Each number is 128 + 24 x the weight over its row's rms, rounded and kept within 0 to 255. Layers, rows and columns count from 0. The size above them is the row's rms in percent of the matrix's.

# layer 4 attention query, 384x512, rms 0.0328, rows 244-255, columns 256-511
size [104 108 108 106 117  93 106 112  92 101 105  96]
[[ 92 146 135 107 115 150 126 119 119 119  96 119 110 132 138 154 144 109  96  71 141 140 142 129 104 119 150 167 129 141 133 142 117 145 154 150 136 177 105 177 111 130 154 135 148 122 112 125 138 130 131  87 136  99 106 126 131 170 132 104 172 106 136 164 179 142 128 130  81 105 150  51 134 124  81 149 164 102 194  94 136 124 100  98 111  87  89 107 122 112 143 129 145 127 169 104 102  99 156 158 107 122 113 139 135 109 143 121 148 118 141 133  96 173 134 117 133 134  87 143 133 124 186 126 100 152 148  98  96 137 121 149 155 156 136 110 141 150 115 108 149 104 146 117 120  95 138 118 117 140 130  77 178  98 143 126 145 153  83 103 106 163 115 157 135 116 165 109 137 157 139 102 127 117 115 159 115  97 170 158 135  58 150 109 129 142 124 125 108  84 129 147 108 145 138 110  83 175 113 128 142 185 174 133 116 133 117 147 122 147 132 122 133  90 150 114 146 125  88 120 146 124 165 138  92 129 176 135 151 101 122 114 131  92  89 134 116 156 157  80 129 128 119 105 117  91 148 137 129 138 136 153  86 142 139 125]
 [ 71 150 149 128  74 130 112 116 124 114 104 157 128  85 119 163 156 144  86 142 135 176 133 135 145 130 118 189 132 125  96 117  93 111 134 114 160 143 118 104  80 149 142 110 118  57 142  55 109 109 121 133 134 127 121 111 172 166 107 101 136 145 135  77 100 112 110  85  98 143 135 148 156 113 113 147 122 106 103 126 117 139  93 172 124 129 118 133 158 135 129 124 185  93 149 147 121 156 104 144 100  77 133 118  86 170 130 158 152 122 139 112 130 172 103 136 149 102 162 161 137 138 116 180 124 142 135 111 116  91 120 130  75 118 167 133 129 132 115 120  69  95 134 117 140 117 113 125 125 131 133 129 166 100 101 122 109 134 111 142 107 116 148 147 146 120  93  74 144 146 135  99 139 104 111 151 135  91 111 133 100 118 150 113 131 117 114  90 112  67 133 140 112 152  89 116 150 150 126 126 125 126 150  76 127 106 107 121 127  81 151 129 154  98 146 146 133 105  88 117 104 120 145 103 148 145 134 114 145  98 131 137 121 146  82 157 165 115 103 133 150 145 175 106 125 115 132 139 142 117 118 130 115 113 118 145]
 [138 109 120 134 105 123 128 122 172 126 141 111 130 109 121 127 129 101 111 154 100  74 116 138 160 174 137 141 115  77 161 138 103 135 102 108 119 129 135 114 118 139 118 143 124 117 160 129 150 179 114 155 136 130 152 137 164 114 154 106 123 148 154 147 158 116 147 124 144 134 151 162 146 128 127 131 136 156 120 158 109 150 131 114 100 156 159 147 105 132 142 124 168 111 140  63 108 173 127 129 138 104 155 104 118 132 127 122  62 142 138 147 118 118 121 147 104 166 150 136 106 100 133  91 137 130 163 163 140 118 106 126  90 124  85 125 113 185 120 133  77 140 112 150 102 118 122 119  91 131 130 145 107 139 106 134 137 112 165 109 124 122 112 118 155  93 130 107 159 135 113 154  90 102 139 148 122 110 113 141 147 124 122 119 156 113 112 120 124  94 145 125 137 137 113 171 132 142 140 107 127 132 161 181 133 132 119 144  77 117 169 127 118 125 130  97 150 160 149 133 129 139 137 132  81 147 131 102 139 113 143 128 117 110 154  73 142 120 157 111 141 152  67 121 112 112 123 120 150 168 121 174 133 112 102 110]
 [174  84 138 136 116 101 160 121 113 119 111 118 101 171 127 135  92  99 156 121 112  76  89 100 119 113 146 113 155  91 134 153 104 123 135 146  97 131 115 107 121 122  95 146 117 162 133 155 129 166 119 157 117 105 154 138 168 138  94 103 160 124 171 123 103 143 154 132 141 140 156 160 140  64 128  96 113 135 106 123 125 148 151 138 123 128 144 124 149  90 108 119  99 158 144  98 128 148 103 126 138 124 144 132 104 110 128 146 110  94 127 151 148 111 110 148 138 106 118 111 116 131 127  72 149 106 115 116 128 119 141 116  82 146 107 150 149 126 160 118 112 189 108 145 149 143 114 158 105  83 144 143  83 156 127 154 127 152 162 149 156 110 182 119 109  97 144 157 140 103 116 194 116 120 114 102 130 146 124 100 131 156 118 138 103 152 145 122 134 155 132 113 102 132 130 147 114 116 146 126 115 113 125 139 131 123 137 162  82 156 134 152 103 146  94 110 165 156 149 128 145 118  95 116 106 154  78 125 115 157 175  41 116 122 142 114 114 111 118 125 154 126 121 159 136 151 136 145 105 142 149 136 158 114 128 108]
 [115 121 117 188 157 103 134 175 111 127 170  84 116 147 147 101 125 123 194 140 158 100 108 114  87 132 132 114  77 130 111 147 109 108 134 140  75 155 121 112 118  95 131 127 130 129 102 171  96 106  92 147 112 114  81 103 134 128 130 176  90 114 175 112 133 149 145 100 112 125 148 118 148  94 110 130 140 147 107 114 161 174 130 134 121 109 149  97 105 168 112 119 117 184 167 104 162 140 107 145 135 131 139 116 125 136 108 119  86 109 154  91 100  90  88 114 119 140 135 112  91 134 135 115 143 102  90 144 100 157 127 130 136 129 139 130 146 131 133 131 102 134  96 165 154 174  97 119 140  95 137 138 169 150  90 132 105 124 107 163 117 128 123 126 124 123 133 119 137 111 153 139 142  84 139 152 122 145  94 118 132 120 104 135 136 162  77 129 136 104 152 131  98 126 158 147 103 141 110  74 116  98 107 137  92 121 126 182 155 126 106 117 106 140 128 127 116 129 159 133 110 149 137 137 102 152 138  89  98  93 135 118 128 107 139 111 162 128 179 128 138 145 118 112 125 128 108 130 110 127 119 125 161 136 129 107]
 [116 140 162 129 117 142  95 147 110 129 166 137 175 143  96  90 128  98 129 131 115  89 126 156 154 131 170  80 145  96 130 123 119 122  94 142 121 129 125 132 113 152 157 152 134 149 136 136 106 122 132 135 120 148 130 116 118 120 134 115 146 185 135 116  77  94 147 148 152 119 157 148 130 148 141 113 115 163 109 164 131 135 114 139 149 164 107 132  94 187 176 111 127 141 106 115 127 120  85  83 137 156 151 119 127 115 124 107  73 173 149 144 112 132 110 137 143  77 112 124 147  80 121 134 144 154 107 127 119 131  87 130 107 135 139 106 118 138 123 160 117 140  86 113  94  96 118 117 143 153 131 156 135 118 136 146 108 138 114 113 110 142 105 133 126 104  91 124 130 169 125  97 132 117 150 116 120 133 155 164 151 160 161 149 158 118 115 175 130 108 173  53 148 133  95 138 148 186 116 109 137  92 139 124 120  82 145 131 108 140 162 104 119 163 113 138 105 139 128 173 128 148 167 147 136 136 130 124 168 116 135 159 124 154 126  78 126 116 132 143 104 125 127 109 113 115 112 122 185 141 151 153 130 191 157 161]
 [140 123 138  87 140 103 138 126 118 109 157 132 109  98 138 149 128 106 128 113 145 118 119 152 103 125 127 110 123 114 127 116 117  95 151 151 146 107 116 154 105 161 142 102 143 112  90 134 146 103 120 105 151  96 100 145 137 173 147 110 147  97  99 119  79 119 138 170 111 104 114 111 197  85 121 139 123 110  93  96 108 126 100 141 136 134 124 134 117 119  98 169 165 133  96 142 122  83 146 115 161 140 145 112 120 134 137 153 149 109 112 106 140 116 104 113 110  86 107 121 166  97 113 166 125 141 143  94 159 143 136 161 106 142 169 110  98 102 110 134 120 140 127  81 147 163 168 165  77 140 156 158 133 107 165 148 164 162 139 154 119 119 153 148  85 155  85 172  99 129 120 123 150 130 117  76 177 150 171 115 150 121 102 152 128 113  81 178 162 114 125 112 156 123  79  94 136 181 117 119 134 101 101  93 129 110 145 149 120 132 130 127 101 123  92 144 184  77 136 161 141 146 116 112 148 144 105 135 115 123 119  72 101 133 105 160 148 180  62 142 139 115 150 127 130 106 145 158 111 113 147 146 104 158 169 177]
 [105 146 110 126 139  96 149 146 118 140  95 126 146 156 129 131 150 136 124 136  74 149 117 124 123 142 143 131  90 136 108 144 156 148  99 137 150 143 103 102 158 132 142 159 111 134 125 180 169 117 158 169 132 123  89 141 129 120  72 133 123 127 184  99 134 190 128 163 154 151 162 135  87 148 126 154 151 117 116 121 163 128 135  87 151 135 126 134 122 137 140  98 104  97 170  89  82 133 128 128  94  89 116 142 127  91 158 122 117 154 143 164 135 146 125 127 140 125  71 112 118 149 133 154 107 125  80 132 122 153 127 122 147 132 140 133 108 109 162 145 153 139 133 126  86 113  90 144 157 134 155  87 152 133 111 110 109 102 107 128  93 102 128 161 149 104 145 131 154 149 157 110  82 143 109 156  99 116 138 128 112 113 172 132 106 101 123  93 122 107 108 123 116 138 109 120 109 117 171 111  89 167 151 151 111 115 121 137 167 138 122 144 132 117 106 136 136 170 128 140 134 131 193 105 119 123 163 133 146 165 141 146  95 109 116 169  85  87 145  90 143 170 121 114 112 172 126 121 154 105 125  86 148 150 148 125]
 [140 141 130 149 115 162 105 133 102 124 127 141 147 168 136 101 110 122 112 135 150 126 131 122 154 157 161 137 115 116 114 125 155 117  96 128 124 102 133 156 151 117 145 129 130 132 135 144  91 151 126  96 123 126 123  98 123 103 134 114 123 153 101 167 127 140 147 104 122 123 173  90 121 183 141 134 135 140 169  84 107 133 103 144 100 118 120 115 107 155 167  87 131 129 140  93 142 138 120 120 124 136 148  95 135 142 141 112 117 165 162 138 128 103 108 119 107 134 119 172 124 114 138 117 123 183 145 123  79 165 108 159 139 138 104  82 179 172 125 169 140 154 129 154 125 109 122 119 145 122 132 108 175 130 172 127 127 109 148 111 108 145 133 145 162 138 143 111 182 153 117  84 150 144 163 149 102 107 148 156 155  66 156 136 154 124 137 132  68 103 163 146 134 117 156 149  99 143 105  88  95 131 164 137 102 167 121 144 111 131 154 138 159 159 155 140 109 126 143 124 131 136 167 158  84 121 116 106 157  96 133 158 150  84 124 140 127 139 169 134  87 153 131 124  93 134  70  82 182 134 110 189 116 121 117  95]
 [ 55 104 134 118 144 123 144 109  96 155 129 143 118  81 129 121 107 107 104 144 100 119 140 135 168  83 123 113 147 151 130 142 155 102 154 160 138 161 130  96 112 163 146 107 126 109  98  91 138 166 174 131 137 118 143 126 152 127 128 117 148 102 116 143 127 140 121 125 126 148 125 153 140 131 140 116 148 129 152 110 100  97 131 129 129 125 101 155 112 142 167  97 145 125 101 103 119 129 132 109 145 127 113 128 140 119 122 121 154 139 121 148 150 176 148 125 153 122 124  99 182 141 153 163 117 110 145 100 141 147 138 169 114 153 173 119 115 100 142 150  81  94 156 105 118 110 111 106 156 124 148 126 124 104 108 106 115 113  99 126  87 118 164 112 103 101 161 142 144 125 143 138  75 163 111 146  83  99 130 136 127 110 121  96 106 124 123 109 137 136 104 160 139 127 113 127 147 147 148 106 115 131 133 102 129 159 141 108  93 136 131 136  89 137  94 120 142 101 145  60 166 151 134 158 131 109 125 125 137 127 170 126  71 114 112 129 143 143 124  64 168 117 115 176 133 135 131 139 100 129  68 127 126 118 130 176]
 [101 151  83 111 100 124 141 138 154 161 150 127 113  77 116 156 149 111 132 126 100 127 140 135 111 120 145 130 126 133 149 117 116 155  81 129 167 137 126 135 127 107 115 115 144 116 117 124 139 139 112 141 123 165 140 143 111 138 141 160 151 112 135 115 138 101 153 182 139 128 121 159 154 143 143 127 170 178 122 122 100 103 167 160 175 152 113 118 161 112 109 173 138  83  98 108 154 112 119 119 129 103 124 145 126 118 120 135 176 134 129 142 135 172 162 103 140 151 156 106 107 142 133 170 126 139 125 186 178 146 100  96 101 128  91 127 112 108 145 127 138  79 109 113 100 103 118  99 168 160 153 133 128 144 106 118 109 130 137 124 147  82 152 161 134 141 110 127  92 107 104 116  98 137 104 119 117  97 115 142  94 148 134 120 151 123 112 107 198 110 126 188 134 129 165 129 146 128  98 161 102 104 145 133  92 152 141  72 138 110  90 136 136 112 123 152 135 139 118 172 178 114 176 126 141 105 162 122 154 120 108 118 123 122 138  97 126 141 111 180 139 140  89 122 130  94 113 114 138 123 112  76  99 119 135 122]
 [113 159 122 108 130 153 121 127 139 115  84 159 130 107 163 133 128 116 101  87 151 177 142 145  97 143 147 147 114  96 107 108 106 144 161 100 137 159 131 162 119 122 119 152 165 101 121 138 122 120 137  79 116  92  83 124 136 140 133 113 128 158 110 166 170 166 126 131  99 113 141  77 129 176 100 162 170  81 146  82 125 144  97 132 130  95 155 146 111 134 133 154 117 144 143 117 122  85 160 127 118 107 140 123 154 134 142 138 160 120 142 118 153 101 109  90 106 163 105 163 128 131 148 158  99 182 129 127 103 144 125 155 155 166 129 109 144 186 100 128 158 151 154  93 107  98 153 115 112 177 115  95 154 101 118 129 106 153 108 101 112 180 107 119 143 130 145 121 127 151 137  88 143 136 106 122 122 124 147 176 184  99 127 144 163  94 107 153  92 110 125 142 115 151  89 105  65 160 129 123 136 142 189 159 117 139 124 141 168 147 127 137 124 108 128 118 114 113 106 136  95 130 139 139 107  89 125 172 126 105 114 120 126 118  95 169 101 156 160  97 129 151 132 101 116 129 128 142 111 123 149 152  97 107  96 125]]
# layer 4 attention key, 384x512, rms 0.032, rows 244-255, columns 256-511
size [ 99 103 100 110 105 111  98 103 107 115 118 117]
[[100 103 111 101 170 155 121 106 149 152 108 141 114 138 114 145 112 146 103 112 114 155 140 128 137 132 127 139 118 152 136 124 126 129 144 117 116 162 126 151  97 136 140 140 204 145  96 120 138 137 122  69 136 117 141 125 124 121 119 119 130  89 148  89 177 163  94 116  52 113 151 110 120 120  71 163 178  80 157  90 132 136 140 115 127  65 152 100 135  91 127 166 133 131 156 151 142 105 130 117  72 120  90 146 132 119 120 138 158 131 131 137 110 128 152  99 163 132  90 115 128 148 162 147  90 142 153  77 131 150 127 109 130 171 127 149 133 106 114 132 159 102 114 152 137 116 134 135 135 134 138  76 173 135 118 139 123 164  80 139  83 155 130 147 136 142 146 120  77 140 149 146 122 105  87 169 124  99 160 145 152 130 129  96 123 150 115 124 167  98  90 111 136 115 162 108 106 109 123 143 123 168 146 159 105 151 156 129 129 117  96 105 118 103 141 136 130 114  96 151 121 107 130 135 142 103 138 147 153 127  88 107 171 117 124 145 116 167 145  61  78 113  97 104 120 117 143 145 125 110 122 136  81 114 137 129]
 [ 99 129 107  95 128 155 141 130 151 114 103 171  96 113 113 122 166 119 150 147 120 186 160 145 119 114 165 117 135 132 108  70 106 108 135 136 141 102 158 151  98 134 155 110 164 126 136 118 104 138 139 125 126 142 110 138 146 194  91 102 112 139 107  77 101 128 139 120 112 138 118 129 110  90 134 116 140 107 148 115 102 158  83 135 116 147 156 141 108 166  96 181 147 126 110 144 111 108 149 162 123  92 120 131  86 140 132 110 150 131 157 133 129 115  64 110 132 107 123 161 122 143 146 196 101 123 101  94 160 129 164 167 136 110 131 116 105 133  92 145 182 145  97  89 116 159 134 147 129 148 120 132 133 159 152 141 101  95  68 134 139 104 127 158 139 116 138  78 130  92 133  96 137 138 113  86 136 109 111 124 131 154 138 147 157 120  65 135 127 110  80  94 118 119 111  91 159 160 153 165 114 148  90  88 119 133 101 129 154 134 138  89 131 122 133 131 140 124 159 164 126 127 133 130 139 151 121 138 112  98 118 144 114 129  99 143 159 130  95 114 113 145 143 121 146 142 139 168 156 144  95 114 140 153 147 132]
 [144 121 132 133 109 136 129 161 156 159 147 123 102 106 175 123 117 121 136 140 139 126 102 142 108 107  97 134 105  93 120 134 168 144 120 142 125 133 126 127 125 138 190 165 103 134 176 119 126 123 132 133 161 103 126 162 180 110 147 116 100 118 111 113 120 106  90 111 170 107 182 138 181 128 132 125 132 151 119 115 120 150 110 129 115 172 130 124 138 164 145 149 110 139 147 125 134 158 116 105 106  96 161 133 133 109 135  91  93 156 150 102  97 114 152 109  94 169 162 171 139  85 115 123 117 134 106 164  96 140  95  96  79 134 111 135 110 181 114  82 132 165 171 125 158  86 144  95  69 131 118 182 143 158  84 148 138 148 158 129 119 150 123 145 141 106 109 107 144 153 114 115 122 128 165 142 110 133  86 129 130  60 102 126 130 109 143  69  81  85 140 124 107 130 101 145 142 170 174  89 117 102 148 151 105 133  90 157  93 122 172 160  90 141 133  96 148 119 130 140 104 110  96 131 107 128 144 102  93  86 106 153 124  99 122 138 145 133 156 175 162 129  88 155 139  92 124 137 159 140 118 128 146 154 110 116]
 [130 144 158 161 106 120 140 132 123 152 141 135 128 135 164 169 136 112 153 136 104 120 110 121  78 122 130 154 140  89 149 136 143 153 150 154 130 121 150  98 130 133 123 136 102 131 156 159 142 121 110 115  92 114 150 148 174 124 115 112 150 114 134 137 106 114 116  99 189 131 115 162 142 129 118 130 127 132  82  78 167 118 149 113 152 114 105  80 133 124 111 124 139 118 143 110 140 159 140 128 140 148 140 117 125 129 164 131 105  73 123 101 130 104 120 122 111 136 150 139 133  79  87  67 167 118 132 114 120 120 129 116 105 109 127 171 151 123 133 122 134 156 167 127 201 123 124 138 119  98 126 151  80 164  74 141 129 156 150 132 126 131 175 146 100 135 136 135 148 141 140 143 124 115 148 112 123 139 127  65  81 111 101 133  90 154 171  99  91 152 153 155  98 150 105 146 132 115 167 113 106  92 130 111 110 126 130 130 112 145 120 181  94 132  91 109 103 165 139 133 128 122 131 126 123 151 112 113 134 144 154  93 143 127 163 124 132 106 103 133 168 120 128 162 124 137  72 151 152 125 170 134 151 138 117 132]
 [105 109 139 170 121 142 113 176 119 144 138 104 141 145 216 118 136 121 173 159 163  90  94 142 134  97 112  99 126  87 104 145 129 144 130 145  90 136 144 117  92 165 152 108 135 130 124 130 107 127 138 149  70 131  94 113 114 155 114 152 116 138 117  96 105 150 108 140 193  99 165 139 125 126 108  79 127 134 125 136 163 130 123 145 118 131 139  88 118 129 114 119 132 174 151 152 159 160 121 159 121 123 150 105 150 101  92  85  97 149 124  89 106 142 125 121 134 116 165 161 111 141 140 106 117 160 129 122 129 116 112 135 143 131 124 127 146 135 153 144 143 131 167 159 160 152 122 136 151 118 136 168 133 118 138 165 111 148 126 118 102  97 144 114 130 123 152 172 135 161 127 117 146 143 131 158 118 151 138  78 127  97 138 113 136 160 125 104 105  92 162 145 104 124 133 147 111 165 110  99 146  81  76 104 120 112 143 164 149 114 159 109  96 166 168 131 138 130 135 129 119 125 110 133 137 150 167 103 119  95 145 110 117 148 142 129 148 132 151 143 115 143 113 104 143 175 123 108 129 121 143 115 142 181 134 125]
 [ 91  95 170 130 120 140 101 162 117 161 122 140 147 118 125 137  84 152 108  96  88 151 114 144 124 106 112 136 125 135 149 142 143 153 138 119  88 139 107 140 111 189 160 153  82 136 114 126  82 102 157 147 108  90  96 143 132 124 129 165 117 174 122 132 136 149 110 141 150 136 151 112 127 160  76 111 112 164 159 154 139 173 101  79 149 178 123 132 136 183 173  94 116 138 117 129 124 113  98 105  84 127 145  93 124 113 131 102  73 129 172 124 129  96 138 114 186  87 125 131 133 108  78 115 131 130 108 156 111 130 102 104 144 150 140 142 124 154 113 102 111 167 125 150 111 118 110 131 159 137 122 127 113 138 168 119 109 133 116 151 116 160 124 116 141 129 105 120 155 184 155 135 172 137 153 129 130 125 145 119 171 119 116 131  95 154 110 118 129 119 160 135 150 105 120 138 131 166 146 109 158  97 110 146 133 139 148 137 101 144 124 128 145 127 108 163 130 109 117 146 122 128  99 113 140 125 148 142 162 124 149 159 105 115 110  86 143 140 144 131 118 121 140 100 112  66 136  86 158 115 104 144 117 145 108 138]
 [129 107 115 102 115 107 123 122 141 120 127 159 136  96 123 147 154 124 108 124 120 144 141 160 118 160 139 114 124 129 145 100 129 136 123 120 154 128 155 139 129 143  94 105 124 155 104 132 164 144  99 137 124  80 141 125  94 147 101 105 138 125 102 170  96 128 180 163  98 131  85 107 123 148  99 113 140  89 136  98 164 143 144 114 155 112 173 116 133 156  88 175 161  88 112 141 134  71 131 121 118 163 115 103  95 127 142 157 132 125 120 129 109 123 103  90 147  94 129  92 150 163 122 143 107 132 108 140 146 151 130 137 188 119 150  63 116  87 114 137 134 133 101 101 130 177 143 157 133 115  90 118 146  96 172 148 119 136 107 201 135 122 117 134 128 161 124 144 119 116 165 105 159 144 107 110 121 145 176 103 129 142 108 151 127 141  87 194 147 129 142 137 129 140  52 125 102 174 174 134 156 141 101 127 125 121 157 100 153 112 113  97 148 116  98 137  95 139 130 135 112 140 169 142 118 147 139 142 131 139 112 135 103 148 126 131 112 146  69 103 104 114 108 120 122 141 150 150 126 145 172 172 127 153 153 147]
 [130 140 125 139 158 138 138 105 139 145 131  92 163 169 135 107 150 151 105 128  90 165 123 126 119 123 143 112  62 100 116 145 142 138 138 146  92 120 165 108 138 146 158 129 138  97 101 155 140  99 193 110 124 131  96 126 118 111 112 123  92 109 126 116 139 154 126 172 136 137 122 130 111 140 150 185 117 136 120 114 127 160 114 109 150 145 127 148 128 103 124 117 118 121 146 179 145 137 202 109 124  89 103 128 125 111 166 100 146 160 154 171 112 157  95 123 117 128  85 139 107 168 139 131 130 165 131 101 149 137 116 130 110 113 120 154 149 107 127 139  99 112 160 138 149 130 109 125 181 135 144 102 126 115 110  78 136 131  76 116 111  75 128 145 132  94 165 136 118 168 174 124 104 107 112 153 119 117 144 132 111 107 175  96 122 122 134  94 112 100  99 129 137 146 147 107 157  98 153 115  51 148 148 123 130 131 115 132 115 146 136 145 116 118 144 167 138 120 131 153  98 142 123 100 133 127 142 172 122 113 110 127 146  74 132 125 117 111 132 117 109 161 129  85 133 151 109 134 137 126 111  91 112 153 154 102]
 [127  98 148 153 113 164 119 132 105 138 125 126 120 154 128 127 121  98  91 149 160  99 127 115 170 124 142 124 131 132 139 129 166 108  89 144  97 133 106 124 112 111 134 141 137 135 184 111 106 165 121 128 154 108 137 146 112  80 148 137  98 142  87 135 104 155 117 108 140 121 181  99 150 151 115 144 105 128 159 130 100 177 112 155  95 153 134 140 160 140 163  98 147 151 141 150 122 123 133 116 104 113 134 125 125  98 128 140 155 131 146 136 125 130 152 148 106 141  95 135 116 101 131 106 144 152 164 135 116 201  93 121 109 141  89 117 127 133 121 113 102 164 160 158 162 114 126 116 134  94 137 128 139 105 164 152 102 152 141 145 140 152 137 103 160  74 135 115 135 160 114 148 120 128 135 142 134 130 142 133 180 155 150 138 141  85 131 116  93  97 146 128 182 119 185 130 107 109 118 119  93 151 129 159 121 178 127 143 129 144 108 131 121 164 154 180 105 100 107  97 114 115 117 128 130 118 171 137 163 119 128 130 133  80 140 118 163 133 151 187 119 137  98 152 115 121 113  97 133 119 128 163 134 106 101 116]
 [ 84 104 137 101 165 133 166 108 151 105  67 146 131 119  99  89 143 108 118 128 126 121 143 142 160 147 129 116 132 156 114 124 114 119 129 118 149 117 168  93 124 107 109 121 150 115 117 119 148 130 160 115 148  85 151 123 133 120 104 142 139 136 140 114 142 119 114 141 112 144 107 155 134 130 127 138 135 116 157 104 142 205 134 132 134 142 156 162 130 149 153 142 117 149 119  84 123  97 105  95 149  96 129 131 110 146 128 168 165 112 119 120 132 147 112 116 143 155 128 124 169 153 168 130  62 135 140 122 143  99 147 146 150 168 168 118 126  82  81 120  86 102 134  63 108 121 111 137 160 126 134  64 146 100 150  49 100 114 127 137 131 158 112  96 147 112 150 112 117  95 131 101 132 141 135 141 115 153 133 132 172 166 135 120 167 133  93 146 131  96 136 126 183 138 117 152 121 107 164 148  97 113 112 128 113 116 116 132 152 114  90 102 112 109 143 132 103  92 122 109 131 139 153 148 121 127 130 144 124 126 165 133 100 138  85 132 135 135 124 109 123  98  89 167 120 166 150 155 130 108 119 134 122  98 115 131]
 [111 104  99 125  88  75 177 123 108 135 153 133 137  87 131 165  90 124 131 117 123 118 137 109 106 137 131 128 139  93 144 144 119  63 117 113 171 126  85 133 155 117  93 134 134 113 102 111 127 151 142 143 142 163 141 143 108 114 134 120 118 109 156 110 123 127 168 155 114  94 145 150 174 140 164 123 152 160 106 183  90 127 175 153 107 105 126 144 131  95 137 150 109  44 127  92 122 126  71 120 136 143 138 148 162 128 111 130 123 139 111 112  91 146 113 128 124 148 156  95  91 135 111 154 131 122 117 174 136 132  99 104  68 129  96 110 117 116 146  87 129  73 128 172 104 129 142  84 101 161 133 143 155 130 130 131 154  86 139  99 123  83 154 173 157 153  99 139 137 137 114 115 107 141 124 124 100 115 123 149 121  86 105 139 120 112 171  87 168 124 140 150 138 155 146 136 160 163 150 150 102 127 120 117 116 137 126 143  94  91 141 141 165 143 130 157 132 123 161 195 140 153 159 119 113  83 120 123 106 131 109 154 118 136 156 148 140 158 136 186 128 151 114 135 159 104 110 103 161 133 111  78 126 149 117 115]
 [118 162 102  96 141 130 132  99 122 104 111 150  85 154 112 127 127 150  69 133 135 126 141 185 139 108 170 143 134 105 130 107 147 158 121 133  81 174 119 175 112 113 133 118 160 128 114 129 102 127 122  83 139 100  97 152 131 110 147 119 116 135 121 142 159 169 131 123  91 126 122  97 102 145  83 160 144  82 170 124  96 135 134 156 135  78 160 122 116  97 127 159  95 149 171 174 121  99 170 139  86 134  95 128 155 103 100 143 208 130 122 148 175  97 131 104 106 131 102 149 106 147 158 167 114 135 117  91 115 164 136 119 134 188 129  97 127 102 147 136 154 131 128 110 124 118 141 134 107 151 122 108 147  98 159 124 107 157 108 160  87 158 131 123  96 154 159 128 114 146 145 162 136 119  88 141 148 140 139 179 148 152 159 122 142 142 105 160 143 118 100 103 128  99 145 131  88  91 135 160 139 185 134 166 140 141 127 144 123 142  98 116 126  90 110 152 127  94  90 150 111 113 118 145 167  67 132 163 154 108 106  82 186 124 122 154  93 119 127  94 112  97 125 102 140 137 127 155 110 137 127 124  97 120 124 128]]
# layer 4 attention value, 384x512, rms 0.0313, rows 192-193, columns 256-511
size [109  93]
[[128 131 126 127 124 118 151 107 134 145 115 127 141 117 111 131 124 146 151 167 138 113 118 134 102 105 134 145 196 121 111 151 154 130 149 140 100 150 170 117 100 134 123 124 101 118 157  94 115 108 122 116  67 155  87 126 132 141 127  91 143 118  93 130 117 165  72  37 132 132 129 189  95 109 117 138 132 129 151 127 146 116 104 148 112 124 130 140 114 145 128 149 103  99 103 137 135 191 111 147 134 122 122  98 102 115 132 107 122 135 182 112 104 143 142 154 135 143 163 141 127 128 146 144 173 120 119 113 150 114 142 152 161 111 155 181 196 123 121 149 140  88 136 153 140 135 129 127 172 118 163 151  95 142 124 112 149 144 106 112 164 120 122  92 130 148 150 116 139 117 128 117 141 172 151 101 127 122 117  86  69 146 147  67 160 117 115 141 116 136 121 106 106 137  99 140 135  89 116 127 138 129 153 139 160 108 138 121 102 139  92 134 161 153 140  73 157 147 115  81 141 133  84 115 107 158 113 127 111 136 121 140 116 169 143 138  96 155 146 116 144 171 114 162 174 129 131 129 131 164 127  95 117 108 124 122]
 [124 123 132 123 148 117 146 163 161 105 135 141 140 137 109 121 134 122 126 105 142 104 123 145 162 137 160 100 165  79 117 123 178  77 109 132 107  97 128 125 126 111 147 147 108 165 125 125 150 159  51 140 143 122  86 114 138 135 139 112 105 141  83 161 168 153 102 107 139 124 141 111 163  93 181 132 114 123 117  70  63 140 134  94 119 146 125 133 129 139 117 130 176 114 143 135 111 164 123 121 132 129 152  86 123 120 147 108  88 162 168 177  87 137  91 116 133 138 137 137 148 129 119 108 158 107 103 115  95 137 120 114 184 139 137 137 127 147 134 137 128 178 117 171 120 128  96 135  96 123 134 141  90 129 156 145 117 119 107 111 148  81 164  98 118 118  96 105 128 135 122 117 168 146 129 141  84 145 115 172 119 116 130 164 133 139 110 131 119  98 159 157  75 154 144  86 112 136 111  99 110 153 132 175 149 127 120 156 135 144 139 117 111 140 141 140  90 155 140  54  98 117 111 112 142 120 138 124 113 110 111 131 129 117 146 140 138 103 147 138 114 186 125 138 168 139  82 160 153  71 110 155 155 149 131 107]]
# layer 4 attention output (transposed), 384x512, rms 0.0339, rows 192, columns 256-511
size [106]
[[127 135 102 130 112 143 145 137 138 133 112 158 116 171 131 103 114 133 100 110 121 162 129 100 121 191 129 126 103  80 132 160 136 138 111 130 148 139 100 144 164 169 129  76 170 147 102 148 188 125 120 140 152 142 154 125 109 124 150 156 126 160 135 173 136 108 149 105 116 141 137 110 157 137  94 119 123 148  94 100 102  97 122 116 156  97 123 135 130 100 173 107 128 151 127 130 124 107 102 106 109 117 115 131 116 123 172 118 166 125 103 126 122 114 120  97 116 105 100 139 138 136 127 157 123 136 111 141 133 117 124 135 142 165 117 133 106 150  84 111 122 140 104 146 121 148 157 149 100 119 113  72 171 108 117 161 116 169 169 118 140 143 156 138 153 104 138 137 141 134  83 133 123 107 121 121 165 119 135 190 140  95 154 136 131 135 107 159 171 112 131 153  98 116 140  85 117 141 101 152 116 140 135 122 109 127 143 133 154 121 117  82 135 104  90 167 117 136 166 185 121  92 120 129 171 113 149  75 170 120 117 147 105 116  96 114 155 124 149 150 105 105 112 120 103 131 129 147 168  71 133 138 108 141 128 108]]